{
  "num_key_value_heads": 5,
  "norm": "layernorm",
  "qk_norm": true,
  "init": "normal",
  "init_std_up": 0.0289,
  "optimizer": "adam_variant",
  "lr_mult_qkv": 0.5,
  "final_lr_fraction": 0.0,
  "train_tokens": 630200000
}
Each number is 128 + 24 x the weight over its row's rms, rounded and kept within 0 to 255. Layers, rows and columns count from 0. The size above them is the row's rms in percent of the matrix's.

# layer 9 MLP up, 832x320, rms 0.0937, rows 56-90, columns 192-255
size [103  89 100 103 101 100  90  98 106  92  97  99 106  93 112  98 106 108  95 102  96 107  86 102  86 103  99 105 102 102 102 105  94  97 107]
[[111 113 112 108 152 126  87 130  87 142 162 119 115 178 134 135 115 141 130 138 146  77  95 130 149 159 153 187 128 108  96 144 147 194 134 102 140 113 104  99 150 176 166 103 140 120  96 154 158 151 114 158 138 121  98  85 167 101 118 120 126 127 160 122]
 [107 101  90 132 117 172 127  91 134 149 135 130 132 108 105 128 173 119 103 123 169 135 103 141 150 144 136 138 109 124 165 136 141 109 147  98 136 150  78 130 108 122 156 126 154 162 107 124 131 177 132 102 139  83 112 143 129 102 138  97 113 136 165 117]
 [163 152 158 123 138  64 151 154 115 101 143 128 164 125 103 162 152 100 114 133  87 100  92 149 105 106 126  99 122 125  94 140 123 139 123  65 121 142 141 105 149 151 135 174 143 114 125 135 143 121 116 128 157 186 154 133  80 112 159 119 119 134  99 115]
 [ 90 140  89 165 151  85  86 145 126 144 162 116  84 125 165 143 112 135  81 164 134 107  99  99 124 163 131 111 138 106 122 142 134 158 134 127  71 115 112 150  84 133 114 131  99 107 140 101 141 184 131 107 128 120 126 166 139 140  91 126 136 112 129 114]
 [133 111 135 149  89 167 119 140 195 110 126 142 139 154  77 123 134 105 143 180 158 135 166 125 136 113 144  86 106 102 126 117 152 151 143  88 142 118 176 185 117 102 156  79 108 112 106 148 130 130  99 134 104 106 130 179 150  94 149 149 131  84 108 161]
 [139 104  72 106 160 104 139 120 132 142 105 162 111  85 148 144 153 118  88 142 122 115 115 146 117 128 132 136 129 113 157 128 128 119 116 145 139 127 116 135 164 141 174 153 143 120 129 125 190 165 120 140 152 148 115 141 115 132 121 128 146 114 140  95]
 [ 67  77 132 134 180 176 127 138 125 167 150 132 127 104 141 128 104 133 128 115 171 117 151 169 106 151 116 111 148 126 140 128  98 131 107 136 142  95 162 148 156 106 140 105 136 129 154 154 126 137 137 102 139 148 130 128 143 108 177 119 126 121  87 155]
 [127 108  96 123 135 100 154 105 135 211 133 149 150 120 163 113  76 103 162 129 135 135 104 128 110 120 139 136 121 161 129 119 111 136 138 148 147 141  73 134 116 183 142 115 118 137 125 117 141 149 115  95 129 155 116 127 129 124  87 179 173 122 146 138]
 [135 139 150 110 110 110 139  95 114 110 140 155 121 137 132  84 111 154 136  75 104 137 152 118 142 149 124 137  96 186 106  95 141 167 127 126 102 136 104 108  98  84 117 169 137 151 103 146  99 144 103  84 127 120 132 110 127 128 114 141 111 174 164 124]
 [ 99 138 135 153 120 118 135 105 105 109 107 172 139 148 112  93 105 105 140 130 149 144  93 118 145 106 150 187  80 131 113 141 157 105 133 147 123 139 147 146  91 132 153 125 113 140 112 165 160 136 146 131 152 164 167 139 164 128 141  87 123 109 136 115]
 [104 166 136 148 112 163 133 133 133 113 133 141 140  99 127 106 118 101 133 131 164 160 153 143  95 116 160 116  99 148 111 101 136 146 120 107 121 108 136 154 107 143 153 108 138 144  95 151 163  92 123  94 147 132 103 190 148 119 152 155 186 117 138 139]
 [131 164  86 157  92 135 130  93 129 137 121 148 123  85 114 131 131 149 116 140  97 143  96 118 137 158  87 112 129  88 134 146 132  85 111 119  94 102 128 177 136 117 137  90 151 138  63 160  83 168 119 145 116  92 121 121 167 155 119 124 109 120 151 114]
 [ 94 138 127 153 148 167 156  63 164 172 173 104 130 110 192 104 143 108 104 120  95 131 131 147 134 111 123 132 116 160 139 149 125 121  80 169 117  95 186 103 119  97 167 153 142  94 101 135 126 141 112 140 117 135 129 148 164 160 112 125  94 130 155  85]
 [127 150 125 109 110 105 115 124 106 153 138 145 145 106 167 160 152 168 147 175 101 105 119 133 137 153 146 125 151 161  85  82 102 157 135 131 120  92 184 107 117 153 109 121 157 152 157  64 116 124 120 117 137 103 158 137  95 128 131  99 153 102 149 137]
 [112 141 140  95  96 125 115 122 164  91 147 121 161 130 122 121 180 134  76 125 132 132 134  90 117 134 149 109 129  91 121 115  95 146 154 119  93 125 164 141 139 121 123 163 103 142 119 149 131  98 128 153 161 156 112 124  97 127 112 124 120 160 113 124]
 [147 123 158 118 134 105  96 144 119 126 107 137 126 122 123 133 121 147 141 177 125 126 152 142 152 186 117 102 111  86 126 148 157 110 145 157 173 149 137 120 102 136 151 116 116  73 149 137 149 173 152 136  97 136 134 130 138 172 129 151 103 116 117 137]
 [ 83 164 127 154  95 156 118 143 152 107  97  94  96 145 152 136 135 129 128 166 155 123 113 127 135 112  70 161 153 121 128 134 127 132  95 135 109 134 142 114 106 149 113  70  97  93 121 116 121 121 113 143 125  98 133 105 164 155 135 109 123 125 168 183]
 [150 132 120 184 153 117 146  90 112 113 158 176 162 152  90 118 121 182 100 118 136 136 132 139 133 100 151  84 143 119 112 100 151 106 130 119 123 117 144 138 173 184 159 121 130 147 134 157 152 124 126 152 135 133  86 160 118  66 112 155 108  92 152 123]
 [ 86 139 168 117 170 145  99 123  94 155 113 120  88 118 116 162 114 133  98 132 133 120 106 176 112 106 129 122 156 122 134 131 102  93 135 150 150 119 102 157 134 121 103 104 172 121 133 155 128 142 177 115  90 149 117 146 154 134 146 103  71 186 140 120]
 [127 160 144 116 133 143 117 146  84 110 126  83 123 122  87 124 137 141 114  84  76 135  86  92 151 136 111 137 104 138 121 126 102 136 145 121  90 139 137  72 174 112 118 121 126 130 127 151 135 149 133 126 111  94 134 127 128 111 128 110 169 140 124 144]
 [157 120 131 139 121 146 137 122 156 128 171 140  84 128 110 133 159 130 137 112 114 106 114 139 142  99 116 126 142 112 124 134 125 142  65 110 154  84 161 121 130 117 157  72 123 122 122 143 111 168 134 118 101 122 123 122  81 158 137 105  92 144 124 117]
 [113 132 173 119 166 141 110 133 136  91 147 123  98 135 106 115 120 151  89 170 125 148 112 164 133 114 140 140 130 116 158 161 119 108 112 142  89 120 122 130 138 119 157 131 120 139  98 133 163 160  98  98 136 117 122 135 118 155  95 116 106 127 120 163]
 [ 97 111 144 139  92 143  76 125 107 129 109 135  98 119 104 125 155 123  63  98 125  95 169 112 105 126 119 170  83 140 130 153 121 110 116 126 128 131 117  81 137 127 110  93 139 116 143 134 135 107 154 172 110 117 124 129 121 119 137 112 140 115 117 137]
 [ 58 106  80 145 137 147  98  91 117 115 124 148 134  83 118 169 165 145 113 125 149 114 100 124 111 140 109 152 114 149  96 158 128 139 160 121 114 140  84 112 100 117 159 117 150 142 104 132 129  69 124  95 134 120 119 120 165 116 160 157 141 118 131 104]
 [ 92 144 135 126 110 108 126 110 154 135 101 150 151 138 172 165 160 121 133 120  87 147  77 137 102 111 101 160 110 115 119  92 130 107 153 164 109 166  91 126 133 135 141 151 145 134 140 168 149 121 144 107 147 155 163 124 147 129 115 167  90 134 149 115]
 [ 83 104 142 161 118 134  71 101  94 157 101 155  92 140 127 124 112 143 138 147 126 149 130 112 143 127 154 124 106 140  86 142 158 119 119 107 120 151 159 117 135 129  96 104  93 132 142 136 110 170 110 143 131 157 150 102  89 110 124 134 127 160 122 126]
 [116 128 132 138 111 151 121 130 131 168 125 103 176 115 131 159  51  99 137 188 160 178 141 111 126 112 118 133 116  87 174 102 152 125  89 130 171 142 123 172 176 111 127 147 123 154 135 118 146 142 131 146  76  92 126 166 137 132 130  88 109 107 116 132]
 [ 95 105 134 147 109 119 145 161 128 142 128  80 132 134 137 104 174 137 150 122 149 151 148 163 118 117 104 110 132 142  93 146 122 103  99 119 119 162 126 157 167 158 106 130 142 128 170 157 102 140 138 123 120  96 133 112 164 115 136 101 116 134 138 100]
 [107  99 149  58 136 114 152 184  98 128 129 151 136 100  53 121 123 146 132 137 118  94  96  83 132 133 121 174 113 117 136 103 143  94 148  98 127 111 140 128 154 119 117 103  90 135 117  81 124 164 102 113 125 139 146 153  95 104  96 106 150 115 151 135]
 [109 151  89 120 128 100  98 107 122 125 117 127  87 148 105 111 105 143 154 101 124 133 127 132 119 141  97 154 113 127 157 103 142 143 185  92  94 104 118 167  93 134 102 164 121 136 151 134 113 135 102 151 139 120  93 164 151 139  93 134 134 137 135 106]
 [127 114  91 125 131 128 126 158 112 103  95  90 130 128 123 161 149 138 150 104 160 123 137 123 115  83 159 128 103 140 135 135 106 151 136 148 187 115 117  98 140 125 113 122 119 131 131 122 140 117 140 100 105 160 150 121 126 118 159 143 128 105 127 137]
 [146 105 127 142 128 118 100 150  77 132 154 135  98 164 110 111 155 159 127 144 107 109 102 114 162 100 135 127 131  99 148 126 145  88 125 163 164 168 143 105 122 146 147 124 125 134 131 117 154  87 146 131 128 116 118 145  51  96 129 144 147 151 124 111]
 [128 103 124 103 152 111 109 126 142 115 139 186  97 147  86 127 136 119 101  86 117 111  52 106 154 113 132 105 117  91 152 138 132 118 134 107 131 127 132 128  97 131 112 108 122 114 167 118 112 165 132 108 103 126 125 117 121 102  83 143 117 156  88 115]
 [130 126 100 131  79 152 131 159 143 139 174 152  97 137  98 128  66 115 155 140 127 130 127 105 145 124 119 112 144 134 112 147  96 123 143 154 113 123 117 147 122 117 133 103 119 125 183 154 128  74 171 120 142 162 141 149 131 110 115 121  76 143 158 159]
 [107 118  75 103 133 135 124  98 100 124 191 142 145 155  89  87 161 130 118 107 140 142 140 148 163 168 153 134  88 135 164 117 145 132 119 106 116 127 119 147  96 122 117 140 118 110 129 130 107 100 178 112 141 147 162 140 139 137 164 114 142 102 155  92]]
# layer 9 MLP down (transposed), 832x320, rms 0.0914, rows 56-90, columns 192-255
size [103  89 100 104  97  97  93  97 105  93  96  99 104  96 110  98 103 105  96 103  97 105  87 102  87 102 100 102 103 103 101 105  95  97 106]
[[131 140 115  82  52 156 127 156 142 112 118 117 156 119 113 119  87 140 132  90 134 120 131 123 145 124 131 138  89 170 128 103 148  98 117 160 131 113 135 101 122 160 120 137 121 125 149 109 128 108 133 131 129 142 150  85 126  77 143 159  93 102 110  87]
 [136 140  91 158 138  95 125 154  87 176 149 120 134 112  89 143 115 132 137 108 107 158 100 125 112 145 119 130 110 134 126  94  98 129 127 154 150 131 150 105 113 134 122 143  89 133 125  92  82 111 139 134 110 110 140 120 155 173 119 167 112 103 152 165]
 [119 155 152 127 125 110 124 106 143 142 148 113 138 134  88 135 154  97 124 165 126 125 140 106 148 132  98  89 100 146 167  90 121 109 146 112 107 132 131 118 153 130 114 179 143 127 132 138  84 110  87 113 154 128  84 150 120 126 138 120 117 132 114 138]
 [112 152 128 159 135  97 120 112 120 101 140  82 112 113 158 135 135 103  96 137  93 150 170 113  99 101  92 126 120 166 104 105 131 125 145 104 160 115 138 105 132 121 136 133 128 134 115 133 106 146  97 135 136 144 122 138  89 122  88 124 120  80  92 123]
 [123 139 109 154 126 107 138 157 129  93 166 121 142 147 134  89 148 113 142 122  77 144 143 158 101 176 116 116  89 136 142 129 113 151 141 104 129 131 145 169 145  95 171  97 121 144 116 151 111 127 135 118 158 143 123 169  99 109 163  96 127 135 138 132]
 [136 111 164 102 124 126 120 147 111  94  99  81 177  90 165 156 105 107 128  95 160 112 131 116 132 138 148  86 133 158 129 166 140 153 132  93 138  93 132 142 135 118 104 128 138 121  71 122 124 128 121  87 113 135 121 107  96 130 109 160 136 166 109 133]
 [109  95  98 143 144 134 114 124 135 124 147 163 127 143 136 139 147 151 174 133 119 134 161 132 132 126 142 128 114 150 108 113 157 107 135 151 105 121 123 107  97 152 164 119 126 135 164 146 111  94 136 137  93 111 133 118 128  92 128 105 142 109 127 147]
 [129 101 139 122 152  71 110 172 130 155 120 146 129 172 100 105 108 112 148 120 118 161 114 146 103 120  98 169 169 114 110  78 124 141 143 133 139 126 104 117 143 156 136 115 109 127 104 115 172 123 127 131 123 163  95 141 101 145 145  85 113 161 135 136]
 [100 130 126 151  94 116 138  97 120 118 143 202 150 184 129 117 147 135 141 146 151 106 166 147 128 100 155 153 157 143 105 115 154 131 119 121 135 132  83 146  63 131 103 113 162 130  93 140 110 108 161 135 142 119 174  96 124 127 124 114 124 116 126  72]
 [112 105 103 151 133 141 103 124  91 127 121 109 100  79 167 119 117 100 105 113 156 152 137 132 146 147 150 153 145 137 119 115 149  94 143 118 128 171 123 136 126 114 153  96 159 154 106 123 139 137 138 132 157 140 139 153 131 126 109  99 133 109 120 142]
 [140 112 106 107 116 125 122 154 130 139 124 149 114 159 101 119 153 148 128 170 143 129 120  87  75 110  98 147 137 135  96 107 130 104 131 156 109 140  98 166  81 136 107 153 112 110 143  72 131 151 131 136 100 142 112 107  98 138 177 111  92 130 111 140]
 [151 140 119  94 100  71 124  92 139 177 132 161 127 120 132 107 123 120 140 161 142 118 138 150 117 120 159 111 169 123 127  95  86 102 105 116 114  83 150 136 144 156 130 121 152 111 124 122 103 172 131 109 118 138 129 155 138 157 153 159  96 111 101 149]
 [166 134 126 150  76 120 129 151 138 123 136 115 147 131 159 101 130  94 132 173 182 119 115 150 104  83 125 153 148 125 114 109 149 128 142  88 149 103 176  95  99 126 181 152 145 141 124 111 122 160 128 125 171 129 145 103 133 117 149 165  93  71 135 120]
 [ 75 147 135  95 138 153 126 133 122 103 120 171  95 151 122 123 132  99 162 136  93  98 162 127 129 136 145 147 128 160 130 100 120 170  84 139 187 112 146 140  88  64 134 125 108 140 102 103 137 126 165 105 140 115 131 141 113 130 128 130 131 109 117 131]
 [136 140 146 146 136 126 127 143  93 151 104  65 113 108 124  99 108  99 146 146 126 103 148 173 141 177 163 137 186 151 147 127 146 115 119 105 151 141 159 164 133 123 130  94 147 131 173 127 146 157 143 159 132 145 123 131  99 123 155 116 149 120 134  98]
 [111 163  85 151 144 102 127 140 189 155 140 133  87 127  90  86 180 104 123 170 123 141  85 166 114 120  90 125 119 137 113 141 113  89 156 131 148 135 143 138 130 106 110 137 117 133 151 143 149 109 102 127 118 118 138 153 134 148 147 144 107 137  70 144]
 [133 159 154 122 141  97 139 149 127 115 137 159 157 118 143 114 141 144 118  94 149 142 118 113 151 131  68 155 154 156 145 153  93 171 100 176 181 157 147 101  89 128 127 108 101 119 169 133 146 159 103 139 115 130 142 155 109 115 137 111 105 114 125 122]
 [115 189 151 107 172 120 135 115 117 101 143 134 164 133  86 159 141 110 115 145 129 148 142 131 130 123 140 167 111  85 122  76 150 112  53 153 165 179 161 124 161 114 154 124 171 145  99 114 129 122 126 103 116 124 138 146 112 123 129 160 136 154 138 119]
 [115  79 132  72 109 147 105 149  86 121 118 146 139 141  98 116 142  72 126 142 152 116 108 158 147 144 113 137 139  95 137 129 143 128 106 138 145 152 127  87 163 160 133 116  99 111 167 129 129 108 171 149  98  72 137 159 120  92 125 139 156 128 160 131]
 [117 136 149 121 148 112 140  82 129  99 150 101 144 147 106 141 140 161 124 141 186 174 127 119 132 110 138 122 100 120 108 122 134 144 141 141 112 142 126 141 131 135 115 133  91 165 188 123 154 111 116 132 142  68  89 108 172 132 131 130 167 125 110 115]
 [155 126 126 150 124 149 110 114 123 151 159 131 152 101 180 113 107 180  77 106 121 138 119 117 133 110 131 144 129 146 126 124  99 149 111  94  92 123 136 116 142 120 132 126 128 130 146 142  78 125 189 161 128 137 169 156 117 129 113 138 149 105 140 115]
 [114 131 112 102 118  83 138 144 130 137 170 122 146 133 103  93 106 111 163 108 123 140 137 124 173 149 143 158 112 162 146 132 112  83  78 104 157  88 110 129 142 105 133 130 151 121  93 112 161 167 130 155 134 140  98 163 135 155 163 118 177 125  98 137]
 [169 149 109 108 177 137 116 117 135 135 144 116  92 123 125 147 100 128 110 172 147 128 156 101 137 157 123 162 116 131 126  61 122 132 137  87 133 148 135 138 174 142 153 119 149 138 143 125 133 102 158 106 115 124 144 110 130 133 144 104 182  56 168  97]
 [ 92 155 181  94 121 126 122 135 114 139 133 113 160 116 118  96  85 127 171  90 117  74 112 128 141 124 101 150 120 137 125  89 144  93 128  98 123 140 134 166 133 116 138 107 122 106 125  95 115 155 110  91 110 139 113 147 127 108 102 153 128 148 130 154]
 [136 132  87 103 142 136 124 117 125  78 154 153 133 134 137 123 131 165 107 127 147 155 187 111 137 143 142 150 161 155 135 162 124 143 132 104  90 169 117 126 126 102  89 135 145 129 105 111 143 156 116 114  93 124 117 152 129 107 139  98 187 139 112 148]
 [156 164  93  83 155 140 113 122 123 124 113  93 125  94 118 197 134 131 133 134 128 199 121 141 138 121 141 139 164 166 104 152 140 129 126 120 137 158 121 102 153 139 153 136 132 140 141 124 121 167 110 130 129 101 122 134  86 108  91 147 166 108 151 136]
 [ 85 151 148  87 167  79 129 123 129 173 123  93 125  98 121 135 158 112  93 156 135 141 127 110 143 149 139 124 173 147  95 116 135 116 192 119  91 108 114 133 137 132 129 116  90  99 151 126 139 114 150 116 106 132 152 147 140 127  96  93 155  91 142 142]
 [118 151 136 151 121 127 134 119 139 110 114 151 155 109 161 153 103  93 139 135 141  94  94 132 119  73 175 160 128 139  90 153 149 153 129 107 128 142 152 133 129 115  96  96 148 116 134 125 100 143 155 150 134 141 110 111 124 139 102 167 104 104 100 117]
 [124 146 165 138  94 100 147 111 118 115 129 134 106 125 110 144 188 187 127 111 109 105 129 117 147  85 131 139 111 183 114 169 135 147 125 128 132 120 151 135 141 111 108 110 128 117  78 108 106 177 125 121 137 137 184 137 119  81 146 163 125 131 130 149]
 [144 121 168 112 110 153 128 127 119 138 114  92 120 147 136 141 143 167 129 111 166 142 137 109 161 175  75 122 125 173  97  91 161 105  81 115 165 187 119 136 133 155 105 161 101 146 135 135 127 149 181 159 135 163 107 108 132 142 166 150 102 103 118 144]
 [150 158 145 110  97 162 137 143 125 122 150 112 105 142 133 116 140 136 147 150 118 153 157 149  91 134 158 139 139  83 102 164 162 105 147 157  85 132  89 122 138 128 136  99 115 128 183 101 178 121 104 129 103 110 123 172 100 109 157 165 111 130 142 152]
 [164 212 143 123 140 132 141 123 142 148 102 107 160 101 145 103 114 113 133 112 144 159 168  98 114 123 122 131 102 105 133 112 156 118 117 147 135 112 139 108 167 159 124 110 128 112 125 113 169 153 136  97 121 111  99 160 130 131 141 144 112 141 136 138]
 [113  83 116 140 148 110 135 104 128 125 123 111 113  98 188 104 174 143 139 148 104 141 133 124  99 150 137 139 140  97 137 102 144 145 155 111 143  74 165 171 183  90 150  92 105 133 132 111 140 132  88 168 151 109 130 132  98 127  81 115 139  95 138 110]
 [123  81 108 108 162 160 134 110 105 143 126 128 123 127 192 114 135 123  72  94 139  97 155 145 103 152 103 127 114 110  79 111 144 137 153 108  75 111 148 141  87 123 123 127 126 132 149 128 133 111  84 146 124 139  83 159 124 156 133 118 153 141 119 139]
 [118 145 136 149 113 156  80 190 126  90 145 162 142 128 140 159 144 150 117 131 114 131 130 126  94 123 111  93 103 172 158  99  85 143 132 132 130 126 124 118  89 172 115 126 102 120 114 151 113 111 127 104 128  96 112 148 120 135 118 121  92 116  57 152]]
# layer 9 MLP gate, 832x320, rms 0.0933, rows 57-91, columns 192-255
size [ 91  96 100  95  99  92  97 108  91 101 102 105  97 110  93 104 105  98 101  96 101  83 102  85 105  99 102 101  99 103 105  95 102 110 105]
[[136 147 147 156  99 128 116 139 158 142 126 154 140 134 123  91 153  95 120 141 137  94 118 148  83 128 125 126 114 162  97 137 114 119 136 120 127 110 120 159 118 105 102 112 115 113 109 127 138 153 110 150 124 128 118  87 133 175 124 171 102  95 150 134]
 [ 68  91 130 138 107 124 147 104 132 114  96 123 143 126 190  88  79  83 101 160 118 143 118  97 121 109 136 153  97 121 153 149 156 120 131 126 110 134  78 114 112 174 198 128 129 119 128 137 121 141 153 120 171 124  93 125 126 114 137 143 111 131  98 145]
 [134 160 136 133  82 120 133 164 106  80 166 117  90 141 162 137 107 103 134 131 172 122 138  78 150 153 100 140 180 117  95 122 153 147 184 136 130 179 130 129 123  97 144 176 118 150 136  84 129 111 139  76 127 128  98 178  93 127 160 113 130 156 105 125]
 [109 113 134 143 122 164 153 103 193 139 119 161 112 144 114 132 149  99 119 163 148 133 137 141 149 128 136  86 137 122 103 107 111 129 161 131 129 143 125 150 128 116 112 105 148  90 120 179 179 156 135 166  95 108 128 160 147 127 149 129 119 121 125 149]
 [137 104 127 114 127 162 140 107 147 137 137 155 128 148 154 169 135 129 127 104 143 143 129 112 107 125 139 129 116 128 104 141 173 130 133 131 123 118  94  75 131 139  98 145 122 120 120 118 135 110 123 126  89  88 171 100 197 169 156 112 116 122 118  95]
 [116 140 156 127 141 135 166 167 139 166 118 183 118 209 153 123 106  99 118 139 139 130  71 163 157 118 113 142 134 109 114 175 151 124 146 123 129 159 136 145 165 173 120 114 164 136 140 135 144 126 130 101 117 133 110 123 159 152 200 117  99 130 132  90]
 [127 138  90 143 144 160 152 137 137 160 162 162 157  75 165 111 142 124 100 115 166 114 123 114 123 117 121 140 120 121 112 146 125 103 119 112 152 168 114  96 122 138  98 100 130  85 131 165 124 145 107  76 142 138 117 128 104  96 125 178 150 112 119 142]
 [112 143 174 141 149 122 135 123 105  86 152 149 128 122 120 152 122 149 114 129 123 109 164  85 138 138 111 114 149 101 105 142 140  99 103 161 127 142 123 146 130 130 160 171 117 119  93 136 116 113 109  75 145 146 118 174 168 135 107 146 109 128 132 135]
 [ 86 151 120 138 157  83 119 132 159  91 123 160 135 143 121 153 135 123 130  92 129 134  68 113 119 128 123 104 124 130  82 134 125 108 153 142 125 155  92  91 132 149 129 128  48 145 123 129 154 103 170 140 106 141 144 143 158 179 122 159 138 161 152  78]
 [133  78 127 109 115 148 131 109 113 172 135 125 151 115 130 149 119 165  91 162 145 123  98 117 176 151 145 102 132  49 147  98 174 141 128  90 115 124 105 150 160 128  91 145 124 124 111 120 118 159  92 121 122  88 125 104 115 132 118 153 133 122 136 110]
 [135 167 154 147 116 100 116 135 142 109 105 136 141 170 112 133 113  98 158 169 126 116 124  57 126 156 129 162 130 149 131 115 127  72 142 117 145 163 143 104 101 140 102 150 124 103 132 124 146 127 125 119 146 145 156 148 134 100 101 149 112 130 143 113]
 [ 74 145  93 129 126 128 134 108 167 147 101 122 130  95 108 148 136 121 135  84 105 129  97 118 118 106 112 130 154 116 108 112 116 127 109 129 129 113 116 121 116 108 105 148 128 158 147 124 134 144 121 102 111 115 138 173 144 169 108 134 144 136 158 126]
 [128 136 125  98 102 117 103 133 139 181 112 101 162 137 191 173 159 109  96 131 117 137 131 109 124 142 140 130 154 114  76 141 115 123 162 118 122 108 146 131 169 111 117 149 194  94 149 112 129 134 114 126 133 140 134 168 127 179 141 114 111 144 114 111]
 [ 77 104  91 160  91  98 150 106 150 108  97 100 107 157 151  94 141 124  97 107 134 141 145 104 134 171 152 128 100 120 140 143 127  85 137 103 101 168 110 116 124 101 187 147 136 127  82 127  94 138 180  94 141 132 116 155 143 104 108 142  84 145 143 135]
 [114 167 103 159 118 152 161 103 178 140 147 134 116 119 124  75 142  89  79 130 138 128 108 149 106 123 117 109 158 123 103 128 131 145 147  74  95 128 136 175 128 114 131 154 139 133 106 163 147 150 120 124 132 106 102 184 129  77 144 134 129 116 122 125]
 [100 134 150 146 105 104 153 116 135 123 135 103 162 153 139 179 139 120 117 101  75 118 105  91  89  59  99 104 132 125  84 135 138 137 132 141 150 148 105 114 119 115 134 150 145 110  71  98 127 159 117 114 129 129 132 152 169 152 112 155 118 100 151 160]
 [114 157  81 125 144 125 113 125 135 115 123 132 118 123 130 175 105 124 116 132 218  91 130 132 143 121  87 133  77  96 145 144 163 133 124 123 166 135 144 114 105 141  86 131 141 137 148 100 143 153 116 108 118  87  96 162  97 116 153 107 126  72 130 128]
 [125 114 105 117 121 112 118 132 182 139 104 104  68 123 160 131 118 116 167 112 131 124 120 146 125 134 112 140 101 130 155 171 107 100 119 143 120 119 141 103 113 118 132 161 116 147 139 121 121 128 138 131 107  90 136 159 118 120 131 107 109 152 161 169]
 [ 71 115 134 103  86 113 114 153 150 123 129 138 130 129 130  96 158 141 148 135 124 102  77  79 119 137  99 111  99 128 123 123 145 139 137 116 140 149 127 114 140 117  94 174  94 116 121 131 138 130 160  77 100 127 131 107 172 115 107 146 105 137 167 193]
 [ 84 143 120 159 113 150 140 110 161 128 118 108 151 153 149  92 138  92 100 127 141 106 113  96 168 167 120 141 138 131 147 135 116 142 135 141 147 110 130 133 116 110 165 116 112 106 154 109 136 150 120 153 163 121 182 115 163 117 114 161 113 110  74 139]
 [149 136 107 153 162 151 132 113 163 105 131 177 149 110 159 126 142 149 114 117  88 123 107 126 151 142 140 125 126 139  91 140 118  77 169 141 157 155 139 132 116  91 113 136 167 101 166  68 145 171 135 123 135 132 151 123 114 137 187 100 167 129 150 142]
 [156 131 142 101 162 144 128 160 159 167 147 163 142 170 104 118 109 109  67 181 131 106 122 107 168 111 144 135 111 108 116 138 146 162 167 115 114 131  92 105  87 127 136  88 175 108 141 137 130 109 139 101 125 159 172  95 141 118 131 140  96 129 149 141]
 [149 112 125  98 147 125 119 122 155 158 151 122 165 138 136  96 103 144 136 129 129  91 114 115 154 161 144 129  63 119 156 157 165 136 169 108 121 163 166  98 137 137 106 150 108 110 101 113 132 106 138 146 108 119 137 146 143 111 112 139 137 120 122 107]
 [103 132 160 135 104 114 161 114 147 155  94 124  80 150 127 110 125  93 155 129  90 110  77 148 131 130 137  98 135 111 109 142 127 135 123 121 124 138 121 147 131 109 124  91 133 132  73 135 147 120  89 172 166 169 128 171 133 116 155 149 119 135 122 105]
 [ 84 136 127 170 146 133 145 125 137 195 120 148 119 141 159  94 106 155 107 136 155 111 160 136 138 131 181 111 132 139 101 151 142 106 161 129 110 162 143 116 123 142  98 116  97 104  97 129 107 196 119 127  97 143 157 122 104 112 109 157 107 129 121 119]
 [114 145 154 139 149 100 131  84 153  84 164 122 137 132 146 155  77 104  91 107 141  62 127 129 123 134 118 144 155  88 136 118 132  98 171 157 116  91 113 118 138 127  92 166 141 136 124 135 109 124  91 150 130 151 129 140 101 124 157 134 144 150 138 113]
 [ 93 117 131 135 116 145 149 134 120 133 138  99 101 125 171 133 119 143  78 119  98 137 130  88 124 125  88 122 133 121 121 150 135 131 125  94 137 177 115 137 145  88 129 155 154 168 125 117 102 138 113 138 121 131  90 120 126 167 125 172  92 136  92 101]
 [163 167 140 163 129  96 138 126 121 147 144 160 113 102 130 133 132 121 119 127 130  99  90 150 141 150 116 111 144 134 131 117 110 132 151 117 138 129 160 134 132 134 106 149  89 107  84 163 142 117 135 168 140  72 110 124  82 112 183 130 129  96 156 143]
 [133 145  84 125 127  82 143  99 186 118 159 129 112 125 110 158 140 142 108 142 134 114  94  93 117 143 116 128 124 156 144 180 111 131 131 112 124 140  92  93 191 137  95 156 133  85 150 153 183 118 117 129 110 132 161 123 168 133  95 118 141 109 131  96]
 [ 92 159 115 156 134  96 120 127 124 143 126 115 148 129 129 117 121 132  98 118 114 104 162 147 146 176 134 132 163 112 123 110 150 111  87 130 156 168 114 116 131 109 107 153 120 108 130 110 137 183 139 156  92  79 120 114 114 122 124 113 127 131 135 115]
 [134 114 121 129 136 146 134 151 170 116 155 138 117 147 130 120 109 124 104 124 129 111 118 106 121 142 177  92 130 140 116 135  97 121 118 120  91 117 126 139  83 127  85 163  97  44 107 112  52 143 113 124 130 150 155 137 131 129  78 139 158 112 123  92]
 [117 121 158 120 122 125 146 125 135  95 153 104 152 138 114 145 161  86 145 135 129 113 115 117 127 135 126 117 109 122 102 135 113 113 105 129 106 148 132  99 135 144 136 107 213 103 156 150 110 110 202  91 113 146 138 111  99 103 122 159 120 184 165 141]
 [155 105 118 106 116  67 148 134 127 179 160 191 135 111 152 108 107 129 102 120 116  84 131 124 147 125 108 138 122  72  95 104 145 115 128 122 122 184 143 124 192 152 131 103 140 138 103 116 131 123  88 120 148 128 135 150 109 135 166 166 138 114  63 113]
 [110 145 141 116 121 102 165 101 104 158 146 158 131 151 139 127 140 129 136 134 184 128 168 141 109 149 163 117 104  82 155 146 190  84 125 123 104 149 133 126 130 139 131 133 104 125  91 118 160 150 150 140 112  88 165 150 141 121 122 115 162 107 145 126]
 [148 161 111 161 149 133 166 151 161 135 127 144 125  92 136 126 140 100 121 136 117 135 115 112 105 120 149 146 158 133 126 123 171 148 118 135 156 191 125 110 119 106 128 107 159 117 159 157 144 146 115 122 125 137  95 142 126 141 133 156  85 120  94 123]]